Weights of a small GPT-style language model, trained from scratch on English Wikipedia.
Size: width 224, 4 heads of 64 (2 for keys and values), MLP 576 SwiGLU, vocabulary 8192.
Each number is 128 + 24 x the weight over its row's rms, rounded and kept within 0 to 255. Layers, rows and columns count from 0. Numbers have three digits each. The size before them is the row's rms in percent of the matrix's.

# gate: layer 2 MLP gate, 576x224, rms 0.224, rows 498-518, columns 0-223
# up: layer 2 MLP up, 576x224, rms 0.221, rows 498-518, columns 0-223
# down: layer 2 MLP down (transposed), 576x224, rms 0.164, rows 498-517, columns 0-223
gate498 093:163123094158123108138181119107155147147127136140078118133127109173133117143077140140138120112153127114132133163153139122172121162159137110165106139133118142199149101110117111149095128111134116125151088085126122149102122061108110128131108132137101139165091132111145158138151167152077117118131126128113148173153143103123114122106169118129121120123155119094123146122133102083113121104130138156088097161182138092123155152151101094146093144135138114113131088120148104118172121147135146158094105126137121169120128153139127147156109126098140129124179128086178151122129104096152090110140139131143100112170122174126142163120119143165153154121139144134116097162068119135106133153093
up498 097:110101141128135125183121109139155122104180108136120156126081088105124169121134125165128095147085136145145081145196131090112140117084149133128155067159098154119145154142151153132161149122123102101133117140076135127127157142157183157135135150134146148081132116109135130077144126134171105125100115144149119152156115108172144187127144123090093114119128120165107144135150125178141135132113089104114095121143118131121143108119164108118134128139098113147112150129158123132107165109148170106148147135111146164117127141106134116148144099157152159125157105094101154076138153148114148158132107108105133125131135133132169138081098136101109125127104165117120131125159151098106152112175
down498 099:122134140139168118137104116154131137138107184096129109127121156142083127145134116118118128108113129125108136144150100147128100149136144157103117087094162130173116108139150098107110126131119133134166145156102106084103117120142147109139123123144159128125150125136108180131143129145089151121124136092172150171173152117156145085106104106146106119153179120121149148113095135128125093150157093190158063142099123086101135193131094110103106143131091085148112192149090155117101080126099114151149086135100155138111146134116136106117111110122105113097178090083129134111117125136150134096112118163141130131149110097098127144126120095178103137113141134132171155116134144120148126133125
gate499 100:140127063198142148102132110103113143123106089096145110134101148131165129112167126132126129142107106151138133143158145118110099111122123140137074133142076085105153170128083096126124068152171168148123128147168102125153144104090127081081144126169134188158089077125110140099122132133148094121137137148123133157146126106111110123137140131092162153143115148117124121104085116088101107135125190173126153086147124112160127118110145138096112126134120139123148122145132153105138133103123107121115150126146137169131130126124146133084138123117113152118108157146129149142108118145175133138126164131127121116164108142132159129104129167057161131140135123160124118138121138120116173119178
up499 102:130135128186148122155132172112124118122104071131162153134135130117121155138110130121131095157107097158161151152117157138099122098122145162115147113126109159099117150126147191127101094178162175162106103150136132118115183108104122140111104151112120147130148093140078136102130143108117114166108124125104132156173099112129111134131165121078112146093136112125166132084105114088155135041134154147112174091135129105130136128095113127115114158135151106134111156087154121135147134123141080139151129067107160140173086134120135113130147148129099130132119131152136132114101132134159092157142118080144134160166093167112132163129151129125132112128117119114175126097116120139139137122134
down499 104:141108113160135122106182130158132157152096131157072159113122142108154135103115114091084161109184144108140135159114152138107113164106125102180130146140129114089178119137127161117132118122175112109154180124147143122151132095138128117114141119132113143145084111145128168127127136097137107163139124136151078138087151153064114103106165129085125124097133146134083098077106109113133087139152177139157128119125163141123125176135161112117137115120118114126141159119146133126102161134131119120153088127128111123127168172099162145131190141103141133106117103143111123124151124147121115144153130070141113097154160139100138143145118125099133083093137141126108158146147111137137167170147
gate500 097:161135142145145154095184132083130169111090114108132092092161125117120171149138140115098104146112162150096090140107126128138158171150098072129194156136061079102109170099132153138133136124114155157146135143110127145085141144130140116157122128120128147149122142104148111138135115109118165107115133115111147108128148162125126142135139109161122114113195132158124147133137118098135112137171121135148079101155158106164113175129133127100154120088125105141144149086132108109149099110152150100122114109170154141109147104128109180109138159131090095121117128117125140127146120135100119115100119130134163087140100126138111141117093125102119147098128162134167076106093147117091130157166
up500 097:135109107125180114090160089153165149175126143111148160091120104149150156138145168114126124143108136138117102135120128163157152182164111093138150151124169140095103188096130160134118117134102114138089154139117134171111123153101145077162131089143080091137180126114165114105079113115138145157172148104117139108121112113181093122138154116101099132104151137111122141125133118136168107111117081095130103129159160096125124131109135136145139104086118109156120119100138146120118133106113139134114116124155135123102107074153100141134148139131086143129180153109165130074134100131144130150123099122169135098128124097128128090125122083121124107149146111137155105112135129180096115132124
down500 096:168139146120120130108160126129143114081123157146122186127137122109082082122178154136122134150108112123117152136134105104099108088174109140163122143133151142111125132141124134093132134090131142129127105135112095147145108083140085122143137129111105118139162141105082156148146157105112167149112133131112103140139115139125148148102117116103131142126135147174113197093120142137088126170140163133176111114117086107090132100127130120122092126101104129160064104075148131130149132121158129104141119132112111137102087150153111111146091137168132147107127110122129135137113152161140122098092144183114126106123091132118118102087134145105131141159141159180096144082164102079115089128172
gate501 097:148124146153127127123111145183169106110126141149128081121184137122131148101123112131131098126134101134118159152166112112148156151138140148124098136131136091094126106097151108158135127123150117115144137136150108123159146163121116088140145086111133087101119186134158096127093159157114092135112102158131138182114161163135104163145121135117122133122113137143144135114125116167069100147128184152104157121104106129115102113110171127116135136085168089069118122114120157099085143104152143128146127125176098134131157084132102105078124138141109111168122147100069089136133124146119125068148094141143142141124096135154139116106103105115125098181128126134138177123125129104127122125091
up501 104:115109103115149156130124127139133142123117170111167131111144126125147140091125119106115131139106155110102129133146118131115104150133095160167124109136151128154133111144140086121137074122108121125111165106104176148105108086104139149136110140134128110132128115136153136109111114093095117129155122121111084163132149078176088147143122115151191152168098123100100125140173092165126124118136162117126096089169147122124146114175074128135139117102112128084144122131155120131166139122176173100146145157103105104106131123178115152112116129158102148144149198115093086130131115126106168100106122145162122121115135111131102149121058099130153105144163161073139146120136131116128108112083
down501 099:155179120130108098100149131142099123146160157138108137115139093169130150136148155143139115108147134033146142117178126097153148092115152131107110135105131080150133107119122152129157141077164130138142164146122097123105141128096116112082139105147111113151113098131133146115148100122140085074119137115150161121163156134122142109123141134156092128122114125107140190137118167154073123160136164110120124089111112141108121136158183139128118138123140119102101161124109135104142128119138141120134136102120146101126141106128088089122137157116143127123132105157173118095109156171151140156135098107140128171075131142120139135148153107111102124163093162176156158131153182131134119126169
gate502 101:167136120122122109132176118119111136127101134102090085124159195139161110123147151104138101102133140139134153088090173136085159100123097106120123159102129142106143091120144140146103142155144130146168136112111092159132145115098136127139107115134123104108160156122117106099154100179125115140139171126120134150127149092132140100093134100132124146091133151134046119137133117125149133125154113118103086148087172122041126151150182161154155140147120128106121095112129106085123119147131094127110124113135119130119122134107114123136143158159139159189202138128145109142145112149097102136137152129120098087152126147110092133142165123125145107145151143100140099148105107128135146126100
up502 098:140133148109114156126163115137134125102125146079139153137093153130094124125088084131111146094110129140108156178092132137119119103112098127152083122118108134150137133150168089074133126126164164112162117094112108132139148118139104088120149108112105136118140136132119146154172134103134140121153124150102131097146099157142098112165135142138109124138124110174086125115120094120134184128120112121116099119120119145155160105129117112131126168149129142167092143131126136117119117131099119144145090110150137148161155116152119124106153110105178132180078168126105099128087134114206178148143132124158175114143136122131132127053120136130136086109079080145125147124087129153143147141175
down502 098:125146117108073130190152121140142129106166130069176145131114161138130111105119131106128132140145122129153136127143110108175124143151127139080116113129156142120153134152103111083108146110130119187131135154125101135103119079111109121135126127158102111108154125169126125120150087152149130147114130088118149115128091126132111111115089146125123138148150066101134165141129141140064150138131160142132103137156109151151131132164137090149103137123143088118133132121168095123076137125097136149114135083175168098135130127159141147080143109118155141162157114090124120094134146107142107162109102128148136192104142113126153138126108141148152067127083113103147133101139160084144142162163
gate503 106:076144100137189094137146101145131153149115086124175137146142100110072153117125143137181150105119132114135122119133152096133137147133140112121134126100106144165091152096079117132112142118115160097121096150140152136061117107168085120146182084115152153134171139136117108140176127130144064109155112113111154114163130128140083188135110139140121160150135143128109125094138135145128154112146153135131106152163099117104140120120124096113121084093088118137098155119142098145145150143129102131115067120130125142168087106111147145134086123132121106110171126116163158106145121107122152117111146111148130144124148135114129128061133112143128073113136131128139109117101127140124163148115
up503 110:153141089136131138115101112135108164148103102128127118145157146196149140149117144133121118105078158119120171150145110114107126116117105140144153105131147108147099131134133098096122158120129173128133105145125145138087162089097123128146128128132124106124153088115116168122122112127130090122119092137132125103130141108063135133087159097171135067171131121133120117128133155149126157141153120125131124122142130120068146130113155103142133080118128136138164171154193146137122089148173112092113115143090126162159137141112203149092125123132105107118132098144175157089135113134085155092152124116145150140114127135130101104073139124111086151098124139098138118127144165126155112155178
down503 106:160137091108139134132145130130133087151125155113150129105141148146120179117150154112137084119110127119136138142112153133139122120143147194176136093080127126144133090114125129098114119117100115135121101106128161156101124097122134121125176130170135149096103161149097106113098101154110087107098117135117132135082133144164121104096119111148144118129173137152136128128144140149102140164123159149133121156192134103121189106107107167160158088107102126083079150139147106090092153161105124115131101167109152148151123102157129157105134102155117119149138095174118104129159058155112140121148128108092140133094146124168089151136153128138128194117120133140117120135119106117133163146135
gate504 102:115140109150093148132101152130131100123147081083137081132077114107154144148102111129126175184142111119116136149168134120151117145103117135086128135104145136111155134111147120149106120116116135115149152080117093140137166109127139085131102139146124107157155104123115125120138074129119109090144138108107144121142127133112146159150156145131128158154115155147138170142138097141125117108103119123159108131063104128071143123100134103152127088132079148162121151087123129130137089128129129078128191151142153122148129142068106155107084092140137173101136101110097159129129139133160083159092184127152131138159117116136139130104092154114135079112111124137107131142129093144147174102127
up504 096:134205120119109107128126163125092095169097137087103132058164160110132127133104171128107133138125089144116099111150108097150076115173127090108174114136153106175116149103133123177146106157145151091127143106093130122090121135093157137119081108140093146120125137131166107114153138130105127122154096147211138158126087148099112117162166144131115121149130091123138159153125117106151139102089170120158143109101134120162115148127113133119106122179112111165140138106106139116085104128125099121134111114112154138155107130104123160126096121132098129112111098134137124108124118121107123097146160118164144106136128124119128136138156125144131146097134054139103120114139153113144155128140
down504 097:139082137132109128121142131142148120124139152150113131127138114149124148150117117090161173076143135086114107134104137149152143127113108131135166136153127116130119103135115080131134144121121123130157124149143181105120161161119103100128078091107108177102124121094159107093146129114105140185110162093091104089115115100107134097127109134141145091136151098101121118138159125156119150138151131172107100085130138176158140168124141117169116119102162134098172156134097111113160148107150116089138095089173147145100111131171160108084124124123138102122103116125141135136134138120112143173135122191171148130084106155136077121123110122124112158168106153143105147115090088164138112118155
gate505 110:156137138163112128136120148099125141117149113119111162157144119105129139102137100113114134107121129118118110097132134144110148139147130159140128145140141123143130134140156119097144140119089112158146128109128168141124167152109106098113139105165118122165166123107122119150079126152157110096122088100090099164115110099119155108105133121178119130142138136136092130134177104144086166160134155170135125149118148126155116129180069137122158128111153144095129146137148141119153137149109124171122135123092076151148125157113170122085135138118117084140106179094138106156148110086133169074121158143105170117096162160130089157153107114182122140113103079089114172171111106116149136102174
up505 111:152148120137122115120142116165141083144119155106110176185116143093162154132106089080137134116138060104141149123149134088121072104129107170149127134136104114157180134154142137128127169129107167110140124184138105213119162116159129128121113074140080123109121123132128154160095147125108127091122119159102122096127156087112111153141102088117135127100124171160149115126129140117124116106107106119118143158176158133124137159106114118148129083126115154115136089120118137148147128118147147118120139108142115102124163127131142119130139143148097084120128151146093141139120113167128155130181123075115163110128128081142162134158108161177127168110126143136119144127106155130117136128133
down505 106:128133110141132114151119078137136156123149123144098113119157165145133108113135142141155095141124104152125107121115110132170146135136126131114142146122132148125158071134133120136082159099098143152147163147084160180128146078101101106121137138114093103115130093145164109122109166108107131107129128145122118154087116117146135136084133151158125120109099118117149124129111097094130126137098126103124154147163114136138133112099141128172139143118130150108122124163102128103116160147152142170144138054122133166109089170137144106148161119091140123060110141117136137106172102110171118131168116068142168160129113121090169173140156135143128153140089149113122199137121114080137162100140
gate506 092:144127108101095107167133143120095087110080141132109076116151097105166129125137105117079118124139133156146148104129107145162124141111134111135130167136144089112141098094102084140124145100135079156118107112119140094120143139144143097112153134149133172119134143073135187134144134134119130107141147160165131095117136149068100119115131120111106158133101128099149143158089101080124182111119126140120135103106155137127097165109066100189115125130150141101145108127151137127096122084124142149068162157102156141124153139111090099149166151162125131150132163176138110175154124107154093138151122139145125143134131166131172139147141115112132127152110110105144142130132125140101144111102
up506 094:097149127125140144139141145129172132121111126127127110097140114158102126111152116052115101131121124099115180110085126141123103114137126100122150127129133086109138085158118139122139120113133074145149135108087098133111115135150146116128153164115174179144219132103155092150129144138142083134137140153122131070139121147079125092132121098127138122160130153115147167126159116122151142167120114130169097139102138129108110125123098135157132162162134135144087112143101113110112163077095116102094142111103153101147137167166164107179129107137161124170102127139128084123136132108140136127136101119139153090138145150161162155150157074109136123152137134122134124136101134110167155104104
down506 097:152118114132151128100155135155129094142166071125120129133128206113127113136122085114156124164133147106092140097127150152150134165134161108152141137111175157186156156151136134105152123146147154111143072138133149143122108165090084131129111133107125142087135163134106095150152116134127122129153124141134095143103117104160178116104126118141120135174130071131117108114138119129092070138085117134118150127110169125122096112133137127119125125171130098128138143172159098131114111121137177150173119119139135108117130112110170088134152163149176113111136134163141124134105109156105104148157163109090128127143100122114120088135121103137114156104122099123115130125085081185108157102135
gate507 102:141109151151116126138144193129130147101139176137155153060143107120085087135145144166142115082127111147098152123148130101134125127154167115116102090143130123122142155108158096129066099123119151178095145137124110133144140157114130134096116151135137151157155108125153168140156118107099169151162182131158101129150156127140109153152127160169143167110116122121115114131124125145108121132148157144129097143112133133115137154144137147123098145140119144176131150118118106134167141135161133086053144136137128166136082137095144124107116154123179131166136074140088171158142099160083140132106144100138117101125151119110096148090151136107126140134104117083159113125123107133113152124122
up507 100:086167173168178128141114127117130187154115190142125130120107156133164078114090124112125119128127119104133099116099174110096148115163126150128150131176120120124112089142112137167116139110134125087114139115104147160103127134150137114165152160122158158121114126158069092149134126065109106134125165125173083133116134126138183072121149141151109147139140112176122132140127162105116075126150089115118151184125114170165146142143124110131110136126158143138101107139181133135164139132139121126135144096133078155125123139116109144106138136134116108138118098116134126146124126115153163105124124121115120099107123118111082088144120141137112095106091125153129138181121151101131137099158
down507 104:117168109144126146128102102139117135108140177147117127147129140118164133122114155132128144131120108095122124119127140131131158088151125121118128099125169096135124073163112091134110109134102156078117126091154170164128169135145112129144157174176134153143151146117177118115089112102170057150094158097128083144146139095121115144182117149166135119150110160153135138153148122104136090112120082109129116139119141145124140129110105074121141127142161085093112106168155135124165094118131128115127171125135153141106115126097157139106125147131124091144116122109147116135087101096147081115132148106109173110113101138118126085119088132163121099139129115130148117170135087097110189103138
gate508 095:133129112121112121135152150152114091142145125136136127132082101134100120146133135126166173139110092101154114094149114116121159172131119151152167166163132133140119143100116119104142107164150127098132148095154162133112152159113160102092090122123147146090139130132053125130140117110121130092149129124174115173143101109089092148089106147083144115128107188111118124133135150103124159082114102118097151146094132123123142183110111096101135117144127061142141131140126112124132080131121132080119112135175133173112151126154126096101107094134121120080141126156149131141125155132116085154126103091169124138121118114129157171096143161159133138154125122185162133140127128152145165136103
up508 097:112131107129112146106075147075113135138110121092123188156171083146127116145143153118191162146126103139145109103144131104102110157108152165108127116157146113129112165110191149140162069182118124172183109150077156113123119136114130141132113129118146117108086129091100118170150084120148107134157107130134145118130087106145113174117129099130128122169117112115127140165159133128140116113164129113116126139135168163095126162110128130142104123131126089074160165123140138134160069140138149102140135124166103137120107115082163105130132139153125129095152116120132104139078137092132128137116101128154171180106132119142132159110135138102150145149139156114124112130125135127109142124114
down508 099:149146133149101129087134129150127103134149146132116129102145172146092158119122140133110105119119137097112089100164127125115120124156116137146138132117117166123168145122136137121118166123087108104076132092163168115151133135131150123110102162144148144099103119148080122122122139103179148177148100104148122153115163144122103163117082140138117119144115176145107134111161123110136122109122120112157150164137171117163148171077112128117178086156147126153110097141156112085116128140125117114132105089108114128092094106116082134143110136134150116139140117122120165102110125181137142170128132047137131140173122089113134125091104152128139146086127112150122117122124158195097177099138
gate509 101:127158143112132159118109136098180093115130144146169148143135105111116117129149121134129100157098102121142098132141147159110154145119116108130124123189155124158145105153044103133114119136155116136155096072131116110113102146111139157112133125164084157158146089171148109140162149112083135144117099170118137105146119150146135159116102133148116148111109143120105128132152168122142140130124148132158158115099131109091123133100128150151132106136141137097102154127129087136143126111101155128066112125117153121169189121136125109089080070156171115147151082110148146121127154128110098078120126135136104130144162155128160142123136159100133092106146115141153111165120084184139117148109
up509 099:137142147143111125161143131123091093153097153112101100125131175102134130131086151153160129125115127119116136120123149135113095126199094129187108111153128170140098118115128110146095130141181139085141150131107119131154142159112143133111111122164161138126076130109103154116167125177132150154152117082110129124126138107118153175198126124170158144132154110125107105120087130141114122145133154154095140143084121138154160156084151045118159153101158126141127090092127112122120126116119121107171142133135106112132140147150134085146121164142125156118125099097153120115110126125116137145109143152119116140097157105146151133126118158128132093098100090165129082136120123109133192110128
down509 101:156164141168114171120109103153095191081162133138122112156194142131102135141154118164132123129143140113143129123191144122109152134124150157100158148147139138099122092120098125130148113122112119092144085109152145161148091096135137101071140155198117130107138125126127124123115169131143119111131133161149141137109110117132111179128110123125130076100104143132119134114111163103133147147181093150149149118128127124134117108107134103158175131150085151112150118113167111081131109100120122135107144092124111115149125114144125144135112116148128133182117112149144122157109123146152136101100089140074151110110124204172150119118129120115141126165067161134127109149113111147136122117108
gate510 110:119124146108144145109157135121084106094098130128145120088134157107111133126150108097125106125156147127158137143122111125097103124094165139171130096122143108132116135155144109124116118144113127131105080158124132108090158128090137116150119126178113137135097063176117109138092090146156088111161170146139067116161140106140103110128136094157130110106162131144195129124113115141118093117148103114119089129103083117147163139105121146159139112070132125135094121130118120113186154141157105122091124147103141129132105166118174137129182137132106119144128124154092184109138109127139133169075132131118142152133158105102133142148132146130146100140122095113122112183123169118096080147128
up510 104:131136112138123120151114105120192151138120136137096179177102161151152149160109190149175084150148119119101084063096108141155133125144130110120138142132124139158133111133123104155137111126148120132078107103125084133134130130114133128140090176137142139150098142079133108125176123163137079144120112123145153109135112065136089082110137154109122139167080135141152135101150128128141117113130106135107144114137126123137127106105103096112104166150126136123139091140102171147182168131116130141151113139150109141142151080139115144107109138117148125125165107150154148123119179073186137108128186167164104122126095114148117137109095137107133125146112150105129140119134138124118112147146
down510 107:115109127133149062141135125087109101142134127159150098146152162128133129126151117140074106087093139111152125106105118095105114090167164116137105100135146132147090149146138133137107165117132113181148126139115099135129145126169138131146135105099098065131118127113161111135121138130122098103150123145157122131096105173137129119151091161116106120111165122155143168092129076119109109105121126135081124127107092133143071099101127130141133114167108142131100123141107109127130110127148136148126107161113160122100157147169141140113122094160136115110107140136138134057116114127124117105106133173131120168133085123140139104089150101113119167090129118137158104103139164147108036099143
gate511 091:112123092143103099175132087130080126143121134102170119155125154096128122133106122125115115110129122112108117118103122142108134111117120155119105165151171104134142112129125106146095104125147136079139134126110126068150077107131126140188122106127172126132173101096141105133125091119103101190108107142128176166136156105103134106103104135176140135181147139100111158117145139106161167141131103142075144097128164155170133154137104099120088137137111112114146114136145108078145147109136093137138140111111159105131137136141138144145064158080131147127131118168092154139111186062147144131137138105146138119151127170143104147134142112089109150157121116161125145110144135146129134128118
up511 094:118160120078108084105151143140104168128116089158115096089138102108148135150173112150141127123124120106110116136138138152135139109130147111109122136154125114150123105121132155110132098145146095153099181163125143143139136115153119148136104121154122114141152129147106115121168097162125169126110103121147129105121104113111124095139115101122107131135142142102087090136133135144093081128165128142123123112164148152119132180165143127126168141172161103112161144146132192125084137118099136154180171114096114143127128094131141126185154102136124119166081134175110113127116128130153100133147111133193148125098129114138100135154128124194127148137066183125098086110145126094138090125112
down511 098:151096130157133119149126105140175138150130123157095114141105149087125115153156121104124131140185114111131139117129102136144138150129151112137130115124097109131130152150118132066109130118120103130153137111151154128144127123106131125158112120117105172119127174084165122126153104103125170180141113125104148149125108165146160091114159135158099169155175101138132125106113128114142156110134130112078124114129094124111135121145142138096158118095117167160121114158137098140099131117135111105120141110140138118100121141111134160151102168119136169107070056137160111150110177124116100155108133055113118148128064154097148135137136128099159126154159159132131134139150055082166154129138
gate512 097:128133121167137109135153124161126160149127115116125118117160101109144082171137131114102142111138102145106088135108130143127106136097134096160163178140130140161132124114130163120159128097116139144102146128123108079151130064117089191061067158127119194156132138145169116107107170109122061138101120151104160123126109160123146143113142120142078111121136130137136132112139131147141137100124137151094130133108164120121154122104181162163136130142136121125102121119092162094148144100127114149097141167148117107122123098124125141154158102122121107126105118147113156125108104090118113095134134158101131142108112108152094164124098160180115109109092091127119079148134108137084126124111
up512 098:142114114146136148123139132154149160163141153124117158127149100159130084164101097122109113106108132145092149152153173088126090120109116102131163182157116146175102111117145170104123134124104185127160162106141113122150164108103150139116087138104091161142135181132131142106112129137136108152098151110082139139113096161088133109091123131139078162116094164121121124147146129120146159113090144137110157143168165132099162142107170133134105126144137104136140102100113137128106060083089126121152149096111166125102136139139127111111111091180111107107165144139121137145144137064105103136111079116148135116128158149131139132125163145133122133142100104120120109142166109153114122110121
down512 096:163111115118129116135108106161121106132133147104125105132093140111107168156161133110156135127152156090164118103095090146170174141157167160130100125128117100095123122117123107147148132124164091136125143122127159171178145166194136118162166122139156096146110101135131113134100135100107118124134118146103126139158137122135143083163164133142148130127110168156118143133166137074106110125139104125107152115133102127113095172161127089146105138148074120104136095113159162141144173183081083139146124143105084134134139122119120157099131163130126133107133091089136099113119138134114134133140150128089120114126111153128152141180100122145177119094128140117110100114094127090161153173106
gate513 099:136091123127142151151175149133130105109118136167117127123114117129135112105152122098125157157135136101156105119162072142104109161112143120137104107129135121092129125177111161108098115142115123128106145136098156137132138133140144159152093130162090154094150098155128073141104085151144118093216147134109129122092129122109147159124160153135175141131098137154086142127116147141056067133075096144096101136095114118151105154142113107121134119143149156128115092140161148111142130081136155167131147113171102117140113145133146097128116167122118140117123150127174128154126118118077159151165140128131113108136126093167091141128164144153121167139112122138114123168153128134115096116102
up513 102:113163117162106100115125121098147176111120077085093111137112140118107108150149115082109103147131147079070109150133147146119144077117166103138143103091138097147116152120130122088150181127146153135136081124147112083125102134156127134117153148092112139125115145167155091146163120100158109122127186152159128135122124119138159134139128129134127119119129126120111111065175110157114166151155145157092119171134106135080109163162129126145126096122153102089161082139117116157107152141125097152142106127088098131129112144137154149075103118116144127130119086104161143140168137125122117133102119129121105128129143148125163143134134100140170140117114115061094134145116134110108151158122
down513 104:093128100099096147137140127128111126136129054159100152116140144096126111149135160141144110128112124107115104143159176136114174131101107075144070148160103109141115127169148138116172100095097086084131173086100147123086164145114111157102166140111112110135119119101128182177158137104152137138160142121133138141119108137147076157138144143157122149158119098115110120110125134117107120102149102121152148156100097127142096173145108155100138136145123118095093112104153115117114146133118176152117163158152143108092174155138135112177155133125120135113121134142130146130137102133127106144150138142127100131140152113120137150133116082096119106132096177131152178082124149108109124127169
gate514 108:134089148123157087153112113152120148124142153122097123120119104096146148128155122135135134142128141130084132147134154113141167138161136106086171122109116135157123159114142144167129149066134115117139105105115142141122127159107153116097151131105102084084186127133098110139118094131122171138129128156102140162112132107144105113172110067163127122137095112123091110116106139117146107058092134145119131124092160128159135108092129136153160132116134082133090137113132108161129150136117137119164149117112182149143112123153096095150119097129119147107201147135125103122153138154111135141163122130115128111159160147085157087146148153163074122155116093094153134104135144087118155088117
up514 108:101116173116141130121144148078182114117166110172117157126129123144150099125099127104107175077131129127106103122082173138128091138133087074114142096102115083139141137117111152090137159135122151089117158153148101147117143112140107105128156119141102153152143128138164096114146121108186161100113178142152168068154117130090148130105165183113128112108115133128114151109120093120094147107139064143135151104114136142144143126109126169129100142142109102120165155139102137114142118139114126121151102111114125109129125123107150120138097101109122114106099141142138100126140127113162173176128154123103120131128159124109147116125095150128095174160142174160143143138154140095126111075129
down514 096:145136134110118138129106123103169111107160096128145121112128089073140063136177117123116104122123111145142097113157126115170082174118103116144133104143122107174100168100106137114155126136146130154104112152168064123157138076127089154155124082133130110145096155147145179140141156134142164158127170169133129128129122150124172129145138125126090137109141164137126119116103132135153119105116159137120113120125159172139175136132115145157138095115164120120109134127167117119155099127144142112130088184105164152108091138115167134146134120101107140101122134103134129136104173150138104114146097165141143183143100090126126105095182121123116147123135094133100086134150101120156101127139
gate515 101:117094069133066134123124139083127130095126163130121111079182097120130131112106127128128135125125096146085131096133121149119137067154141146147117119078163129121166152123130154111136106116153158144175201134134111099106118163111130130136145126143135175118155141146178113138126152162136103077071117133115116121143138113121121175170141158111144150140106100159133104174105163153086123120089106102134140110186149140117138130102136130122086127153182113098138146106113128138157117096120096151095141130117135122110140137124119132121102148120135143162136141176112145107102176105113130159105134109137141089123116077160107125134125143130109118142103189132132124144134132135119146152129
up515 097:149107111104124129090161157119118148144132096141101128139161115151131169135084127117113107112145104142124172074103120111121149118165113139143143099123111117111121125104137142094127111107189124116106148146140111124118086118159160134136097145157138145118111112146120148122135140138119105104114085112113110104085108073139132104170136149162195141115166152167142162140067122122120120130108098131093170129111132143148102123115168096143158095108153176108158148112142155128128111129156086107124173104101132174125129141145149120104155125107164152123103145134139076104074139128129092088087153132100126153132115131152159133160125130156085165121138126154098089141173147114141112107154
down515 101:119110134116150125134138152121086093115143146149129153112096135157138151123094120130118130097106123146084138107138141109140110159103161105136150105103136147099115122155101119133147123191099133103169150118127145134130128160110157123099127070113156129119074139143099130118134108119109167161136133102109158096110123128173159163188115067130147123100085114128113147137139152140148120130145109166086152162129111126127164158083101112100112121108099154147110115119146126102085113135106110080147114119112117165190121146173149122074118097139117122140121122121148124104109069130117126167081092115131088123134164134114132088184115118097174109107118122146160155154109130119122148126118
gate516 099:141096115132129102144104125108120141090128070070195125131125116167132137095188120172110115128133152087166117051105159091135122127104152123154163151121128132143116149128147126144162111146132098107155135125148139134155144114115126144101112099120116130150150130124112128115116117160097115132140098105133105176184119144113152177117130104091135116158118123124164151125169100154128118131103158105142151141116156115111099162141154137106156132145101140129133111136126076117125117086125168128110074115168096136109147141085127171133140143103148119110159116110147145112171073121134111114157106101133190143079133150125119083145127121138139115095150119132108118132116121154177136128149
up516 105:149115132146117130150159102121127134086150101094093140129143127096113108154149098161141129133114117139093113130116115123189109146123148105128117113114093112114128103131179088135152137166159133138156122135133132101145147124088148106129112120154197161138172136096118115136147150127143113156145099118127148139124116150134138177127131115128120112118119131158121114096156120127100097123107201101093107175110158108086131064178111099105112154136099136086116118123152117119144068180142145092123114108160105111127129146119143146166117163116148121096154127091155151139152109104155141098115143079115166149155121110121150102100111150116136181095127088090176146120138135105125146139148
down516 102:117159136156153112127083154139117160099128105164117116123158150109107151128126118117093107164127146116129122116101168119176162122167121086134116153132125141088095118190195145118122109151094137126142104123139131090128128153164119166109172118149129132111101093118142096138143089154135151117099085124114155148119133137129147156107115133114164129138107148113093093117102085122107130148134127121130124142173088080136137161152140066159144148152109149116138101132099144149146130093105086117135121054152140138107128149131118147172119096085136113115091146121134140166129118152155172107153140133129115114124165122127091143133146109076115134142077104120156093141157146090131140115102
gate517 099:140127096125128101111113155104104147105115083149082135149145082118098119142115132095121135074149126086172125129134116147148105146085089171104098127137104125100143110131145155147146139124083139103159095123093085121153098137132130118109119129109119154160101159144202156095103165128128134104120094117089093124175135078120110152109098145113169148154128114145141096127134101145098147104123102117172136135128126119173134118103140090142097120183126099123098123122117153160122121184158107123115166132116137123130149162107108122112138182173115124123150130110120139149144113132110163129115142172158131064138145151120155148119108079134071133133133121126117111134119122159129149124150
up517 098:133130146107127123097122174126111102130120180127135111097107100171123124133131117165110128104132125111142177085163138071159093114107100137110129095122142153155113164141151096179135149081129129115115084117088141118123110079147159135134143122166109168111151117138118107165129140126095140125130154122121116061112113149092094156127138122177160144132108152141136123147151128122145100119158129154152116119090082151198121130168168104170092117136137108153115108115155149139088136117102131136146154114154137181143100149124116123115118118133162141113134163128132154127133114133136145089126156122165160131155151165127097147145142181123143081118158149095090155114122134121121084112134
down517 096:139096123113129125104150128077115136131166082129103110154101138141146147128132137107127112117104096119154060171197123119134111158146142110141149158137097162113139126109104153101185120117119087146142124139116128128112100099099111126098102135180162129121102143132127110149122135126148119144083146120121104152140105096101134140132127120124152100163097156132162080118132157098156127142117153139091127147102120128074088115098158130140159115148127123104148114141173111132148108137142129124109104142115155157133108089162157112122107164180133143110149136130142145106164121122125068113165111141153156165147075107146157121087146090110125132139154113103139165146081145160115114159071
gate518 096:133144122119161136157116130142075172151136124189119149114119108099099096148134160172107130134160113136138098163155131138159143102166114164156148132131111113129136141151130142139137101139179134144144129114156135126171131174110156102135085143150113163134093110124151125138119107121107159141134144113135168134160099123115072170145132108119103134109081147171132139151151106115120122116111125096102112071108136119126105136131103114125133124074143096130126107113122070165130159112128130187162086148129119163131140150106111100113103102118129147155142143139149126133114110125131120130164123166122133135111140130084112168131140109058099138117082145156144059119071112141132141168147
up518 096:111095117140092111124142131161148142159206119140103115098113132094099139094099088118101134145171115154120131117071143150141080110154157094108180133141110141133128159155124118082145105130112167153157139123135126133118101102165135095170150144140083113158132134142123134124111148124149144119153133166098135128161080131122158085118115075101089142139117106122105135117104137171106099184085089122108119114136129136141100122134116084154126116126140126117131180088118151151156106135114133082092142123128161125181152144117134108102127098147064085109110154144127137145123114124138114146120137106140093148146143166156118128168113145103116133102106143136137146140116147132147116111082